config.toml
vocab_size = 1208
activation = "swiglu"
norm_eps = 1e-05
init = "normal"
init_std_o = 0.0
weight_decay = 0.053
grad_clip = 2.0
batch_tokens = 65536
Each number is 128 + 32 x the weight over its row's rms, rounded and kept within 0 to 255. Layers, rows and columns count from 0. Numbers have three digits each. The size before them is the row's rms in percent of the matrix's.

# layer 8 MLP up, 512x128, rms 0.256, rows 221-254, columns 0-63
104:105128108145146140122169106093104116111132106144147146102098200173101135169104153141129164125125191126135075154126160107099135116093139087074148130175122146136193093154110100131197140119118088
103:163146132157144098144112175105166096131102143129136137099137133138138064080132148125161114167096186116108162113145179062087119143145086158180151176104101133158074141183062083093139158109136152
099:166110141094156137111161088134078182140072141182135092130201126107107084147111142128127134157090139052158133097128126165152153157180102144145129117163111148135151126106138128102060103148123170
103:121112110117156089184064111109117171151117095174117083125159109094107145041152080120138130113108086144106100159148049098199091103129130145099134123152144129099172094121183110118175122117162128
100:135139115101094112086081163163132118113151113104196154130120139105136134117085106124150126120078137160095066134111103136094175104123210094125102141166093131202201127082079137161136137171169161
101:189132090140094158181100158148118125136069127173161118113190129119121172115174177156146108099110125173136109188132157116069089132107080101064123178112126097113084143107149067153147085082126155
102:116114116079081090086176162130150163106088176141094133137126141188160097133195144137114088107133131159087112113142092171145117162141174134125183216155176114145116086174168155121100110138088131
103:132112149117147109127123150107119120161159152081108139097078158059115133122120135132072171156156144165173164105131124111105111166166147148138125218077172118158097211069108124148137145143154065
100:115106071151125147124088110125074169124086124082076093129143173147108160172123163067057128142173082121129134211105126129055065140108218163129096073152090133039127125118071092088113140117155144
102:126069118219138161110098141125132158112145137132137065073120095109112126110135163089114158104118140161109111116151118073166153144151088131143113086047075153097174129130158103078090089060085104
099:086149099106152144136153110142111165149145083108135062067115127125134102104113156106105139103125162100189143129219151134090095160179119130142150141105180112129126093098163150152145083123112086
098:119122163086110156122135088144117126092166183132127146173089117117136164180154115187156062135086117104118109093145146070174135147068064072124138149138141093132144175098189123121162124115124110
081:123163210087186137082122142113180152153133129123160084142109109122148180095125128130075044124125106128061066137123086142111125093119107149200135163144169139115120139115125172110124103162163139
093:178146156088124184158170132153134148134089134155119172104103165101138102169166128106090152167106143127179144165162108122175108155149164182151149124171145138079174090147145076139106132100116152
107:127129136163090129166133157106117189120139142080141116083217129131121178107129109112148158112144113008101116130074096074152106125093134173157104182099115124094102096127116145118142120163119094
099:107139156146136158163105204135129093088156098140141115116123094195143107136116097144115169132099154133101112089061112118074147121140170144169139137174104209095138173102151100188124120084113083
105:131165156150119128161128134153121112138108139141164198106096131156154050151107160110081108170122105104143134065091141098099127144093151062157123162117105140128140117184047140121109151122155123
088:167133196090097082124151134116126106086106180108108167117110171183151126075154137106106120139150143137094111140134106062083193152142065127178198123124161069085128098101182100122119182116162101
103:109130122187138115120114137121136102139102112134090146103171159120103084131115107175150108128153130077133154060142183110142127160167102093149125118115127105140142092148115080123076174179156132
097:114164104090126129107097133062146138114083158123113120157113129118137174122090118092121135120102105115119157218154194186099186092140148105087072126146125088151112144170122159118108175078113152
098:148153063110166143169133164102104113125125125135125098070183063110172131146122141143135131204075098114154108134097134150085069110110046135167096135190174103077100168100173130176126104162134113
101:111100118107115100062158139220130123061165120182108130144083116075157131157122093152166096088164148113121095127113151123055112088095143142095118171089074137105158155131153109083126115192156098
098:133137143173138097124079066184085103117131156142141173122093136097137136081132127142175089115158135165154150112110179098200149141143145171055141129101117135157169184140108088082102162142108137
092:159093116122104081098059153146148107178113167068127072130089129104128133086129166162140139157123162154110157101095124187153138181201195116186109136115150176096155090128136100130153169124098074
111:190142121085173114117111109147107142190228095111148172102085103104166157094133131103159190122096138144109156112089072112173157072163108166134092147143124125108130148065128100137150120130173075
097:140150143191109169097122123156206150182152092169133048121132140158129127107115207114139087189167180143162134159115101121167166114130120099170131141105111184144080144136137118082137098110161109
095:181142178144107056043116114128150144127151140159117147095099087116130110163116113137129099140144145127099133137113116075142150093147136167145185129167116097137111123148099104146194150130084096
095:118098166159053116052208109105143199143143122076147140130175119104095186194106136069146146082090098130096113106081148183127118135111116135173095056130073131117127068194085099082157113167093131
094:145095122111072137152137147095146174073189114182147091127131139127170125138148091144120128115150109119118183172127090161159172115085078087108185096144121111181129193066125153154136088172106073
097:146111154150093155158159091107099108167135125105117096157157095128126118164095110097091108128118154114165097101167130150119141149134097101104124124106080078125105141118113060104117088157156124
099:134099165199161112061117134138093084132090048096165126077160154123123154170132112099149059110131151184088177108079109144200135172098116138167094136113055057175116084172102145126159127119156163
107:183101126162121137180071170116097178158134176108193136189172145131176071101110150115129138111133119115135079114131189158115147149152114100166157123069099129141153108141121113131166203088158137
094:114084137114109164105127101116145156142073089109159142130118105099097051151152178084178114116139056107082086177114107155090169163129091107104116123137132140110105154090114098084113161132154072
114:145130099103096118103130154128137125079104114134125140125145101180145151119142127072106202148160083183127116105097137097126072185113133130107192183150106125156101186131135178126081114180124158
# layer 8 MLP down (transposed), 512x128, rms 0.242, rows 221-253, columns 0-63
100:087151087222157127134103105086117132150134201179126108187145137144149116159057143132142153099093169097121161112075100098135109141148129134124155171073131127130146078086078157108171142181126126
101:138082116128177159122124120159094024130144082113127155134111169088150150117122138155123164103158117179161126113158145140080191089100133061128154144104091041141138132069118092196124089116138171
096:123087114099061131110137135089118152172137092184114151146130142076074119111110059114169106140134103158147053120046157114093094131134151173094132072123129167146163113087149158112108091088120098
103:198175168122077127107147084140130115118103128123167145138144138072111119100131104128202171090084170144144165146185154173179150168110132177153157134164176161094109137142112148080117209146152173
102:145115103127129127089151170129070131100128126106039072141125054097129098142158127124178144099148146147167110091141135173110094102081153187220169131115144109105106127076078136129104124134174066
090:169157163105165097144086087160046173113142130110103120148095128122086146176173064160152168093118071167128119158130122136140153141132141123159163145136133168105066101124088127099156145146154127
104:120096187178153142059112111186109117171155124140116142177100079166134147127058121084182136088150095130101138138165104177122130127136073108096148165115076103132100142155058214104082105145143115
104:161133130128148159104135107118142070102136153122179227109106120149144120117136077088112139118057151126140117124183128092077152142143119113132105169161123142135090114126096039132112147099129124
103:075116069100124122129160157112148138179080168114129139085094131140132105184186116113141141115146094100070034089168162173183054122100116105091124124094135104159125144176152100137133123117127054
103:101149141174076150115144177184138118087112164078097118142148165117112143136131084149113088100133102141147190121114073099107164141145105102106087089110145089195092106088162074133119159116127118
092:188135088070108155145123155142137140130161114185144136113143108096119183144182092102147122135150064118125117144111159126154071167141100103124185106141094216099075100164129142084089162094111113
103:131133180079110151122133083134117102121134107124113157119119163153163142162217106133129082080064148123120148121112099104110106100040136159136125136149096151192132167146123123066156082157172135
091:119166121174101098150157147145127072145104139105112094117125137173079114151126136140138178171147099132108132150115155139147100070091100131099107163107135177145081099212128152124086101129107119
097:139107120080124163140200117205163070137069100154138097124111107125088163156132141119095170136164062127141189112185151110165087123137142163126223146130143118110066131143108129109190113100141179
109:183117097164157142157087126114184113138178102096123120128090149162111150125098113083169157117129046156129151131159154112094154107110153110120117093124149186089112123080079098183124119129179087
097:179159077122161162117134162152157143141184101137193119119118158104107192110155127085124068182160105150133117111091119124155176124182156128141055134131161165084164134121097124111178131102128141
110:139108095127112148191140098130112159119191112082078073127131146107137106093171122144105100115186151153127159108116143194190089145116123186074109169118127125099190093094163142145127146150055110
091:152120116085136112134118109158135105113156074081115109121126105116139162194097122126142168150125085039083157159150147116147100107084084151110083094120103163142126111174132142165124132094148137
101:066130136173143131113162175194155084070092088117093129120093107115180122097102156160097078113119140130182106131100172189126151120163170195112110108106090162113144133183149161184146130131165147
102:121084158160082136083133128105100147097112133156124115141116082142159122179143183158134153078195097089124133117149135087134069140119093137119176140156073122171124058158153163091103117156097116
094:114111121130087144140124139075136122136132122099130163107163128122111100160131152066112144080161100088167172154158114068126181111170097127184127124115095140036129142149145130100068124106086105
094:120125113125131160109110118122112154181159145077061107106178083167120127154169090059110099159175146159145127120149145167155125092160155108118110091173144102081136155177136140100114133136110108
098:087153145083127107098072094145113108116141137123161055132139137060154096105167099124087125109116141166170119123085115150138133079117122114123132128114076154065133109127101115179094117126099109
091:102136127118133165094120077080165140099071203132114092154193065156188071168126090165112145139120171095103134159133131135129056154191148144112133086162104101137110153080115105110087139113127065
100:086158131161121121120146152200082165111137042107080077194146072144108104160171165138068109187175110132110085095146133109118130181096124060111193155083172035148110140188158091112169108124114159
101:122149084210175132106118129083186197169088115175114136144163084108112136170124194129082140103131074173175116134132102128192125148100103090117080110105148110098136095182098174113129172118141124
093:112153152118164169097099113130133112166149129150113143174135134067127120125153125137155183213134127133129164084142128093136111156082125145112124159111164137142110158143095131087106135131161175
099:116145103116151078173135104095086112165137142137118133201095116162167066097110116152171087137151123090119158109157114212086147095084174104121162163142150112145122116167091156142169120162142108
091:084107149147107124060184122139171148167091065106101081125127139072126107157160100096076124149108138137143088134095135097170113135135133146106136101095143126104128166166116159147113107116153183
097:099135106109131132102134156155093145133151115117171091166068143135117178111138147132102095213138118104085161072113117127186109088131103240166187148109175196192125075136158131109127102098109130
101:150128117083149045147161124067079150152106142106153143099101193105081099092101113131106153131146189159134162154116138139097121109108124099114048087158105126117142079190159167133107150092161087
107:108140092137103095148129136142127128115160112142080122171125161115099171115121130220080159146069114135140143132075145098099126109169182107150147169179110077165127111103091128168143179086176151
086:114131115076097085113107119148109083168155144107180072152101161078147139122140102157118122149184115126074118106149157168080060148095111155072140126120107094230173121127130144147077127058171141
# layer 8 MLP gate, 512x128, rms 0.269, rows 222-254, columns 0-63
106:126169118096085080153145166144093090107034137102097154076104082076090085164104134115104113077148085101071106134169134104123167098166163087122182151109118139168117194097177146135121100142095191
095:096097155106125075151159152082146125149125178151093184164150125191200132103102133164134108146100155089124071103141099127161069112105083099086150102104146134155123127173175155153125126160121130
104:115147139107081088161133107098071109163150098137126134136077157056110077073178170165104142097115177144105167104113109132152106078108167107184096132140123168124120071110136078106139117164150057
106:092155127132091161081110127092171180124176130099138130119111181189164111144128131084075160162120126119114115178088171200143115099114151192101182146118114153082102080127122123159155171100175093
095:120103156136136128109148155108139126165132100118165154095119143114113197125097155110172096137060150191145198075115183163120151085116132154142151144144119118126123117156172151134089119078102122
108:118112144214126158079145107173131093116141083074123104173155133175081136135133097175172096098158120115162069161147196159083170136217140162157100148155154127157142114122126149127164196162156109
096:089123104103113146132150186100091088181159148101171179111142110133126140179117102157093132143085085171132150120165111171158108156150148125121105165065162101134131161151161091122134177128147141
108:093121167111149092151144080140161130092138122108134105122110076136137122165124117120109152104082122049113084144127123087126134115138102113125144144165106109151101142114105146141116156132142206
100:156138092071143148138092137142165124099138162087096211133135153078107147060104161166141114107145117247121129176123152129131142189110131084126139172122121100123136129147120138141104126122140132
110:174117076091173143166093146102109126116106118135116093140091126104089088064084100181080108087050115121059117122095113113106101139085077109090148146125075116131121115140099135110164109143147063
107:197129135152195107122153142142109146127106094094187137097107147144064154153131134178147125151086035136124187134096148140115081156055154101104089143109073078232064145153107132136132147135103121
094:163086091150137154150086119182185112110129142138156115104141115111114136125114142172170166113080094125144151118101182119133131095110111153092224162115186115140128100162100121117132095123149120
095:194093063111078179125138174088140134131091149096085180083099178093092139167120155108141086165133110156123140130125134178145159131152157144187124104138117092150166224118105080118091146171125103
106:175113113122134138096093095159163127174196097141162129111096108156084082108135198134121169114105158150109100144118120135209111140089179113199136118128135165131154067138129128129160112123227123
105:204111143126142084119134165172115100135134127176166141162128153101152115097118130068105133101116130105122069134170177152105134187107107111082122067069110125159093164109083113087175174117089164
102:161115079149139123114059049129129106138128142160145102192126133214146140167146144111116095100099124141151083115127167103108150112096035090153086060169140113126136106113132136142179162144155152
090:201112153154091150123124171098150103109106126099128187060101136092121128119067123165070146127085158094211066160148139115097131141142115167154147162110109104089174150078122161074127091128106120
105:105114096127138098109131100162131112119180165105186114081111154128174116131086143131118085105121128176093103135102144188107128087133109111143122138081155099055176162154172175099096152100096125
092:143155103162130100161039089131092117134131084131163116119084137098133097144186106131177128151159115088122078129124159155139082155206075109136194100076107162128125139188149173128131120142126093
101:136141091137129126131067152163080108111069172132156066162138183106188085094125203092129105116142146158085173141138095101100148169145150070133104127167204120075108129165094092155167132135105195
094:167127127093147185191079084096112173079156094143156103134187120148142129184148177076093128162195168087183107139143191109163110123117143127168106142153139112134180165113117165108133137138190114
097:159119132124076157193089118137052137162142172128136124169072138078138123107127105153078128163104114129122088171122123127127156137140083147222133081088137170089159131103153104124084184099060114
096:155130105122124116125143146141161136110107192091116182107099203071052144059095128126129130084083169123107153136103130078114109098137181190127137144090126103183134149095115081151095159149148062
105:107154082124121087109102148118146090146163134098128125134145096132164179128112211118135163164087130140132110152139204119093147079091220149146116104137101103145190116127126136126117137134114129
097:146168115141179166122147118102084129151079115096114133130131132152201139156104089162133192129072113147114091176152150181138129149070094082085160109138106124156172096132118156165114131106119148
098:072142087112067093088125153122136136153113131063141104089156112147172105105135103082105163069125099116127138131058028123147123089186135102149193201121119145135117120138112079136152127103127137
108:124158184070105129148109136090078089080178104107168198143108116139180131084069147124135157158181137120155071136182126155100133122090184133068148144109118130102131142114123182106131089178118145
097:124106129123123143124111114082119141081150104094140159158092137148124149086133162078118103184112063159122217141093119161056150097192120105156142112085151150130150073137124058158132146142077182
102:105127203151111064126117101178118096125135093113208151129079165080145177138134148167096082159158115133148103168118114116124146154071134122116110121037098095150146124097108034119140167169125117
097:118122164169122158164087135070142139163089118129125082152173104175149115124093119176150083188156055120129079173140107159101144092102190121107112131146141106112090118123156121133120174134108109
103:190139153159161099148143120130135094155099101132156174206144176102117161133139132156089116121128043119115185150092102105136137099148149116101171122150091089115112107142167144201168116137214130
095:128134079094141175116130120139121124145161130158159132109157151189163119174121112149117108155130075130015150106164197179082079138109145179113135122127102109118119114141086177163062104162136192
101:123116060069074087146121156158160093160128124129070147097129139133149120124127121092119145107114094186114076094144081097081138151117173123099165138144088120118180152085055171121126111150135133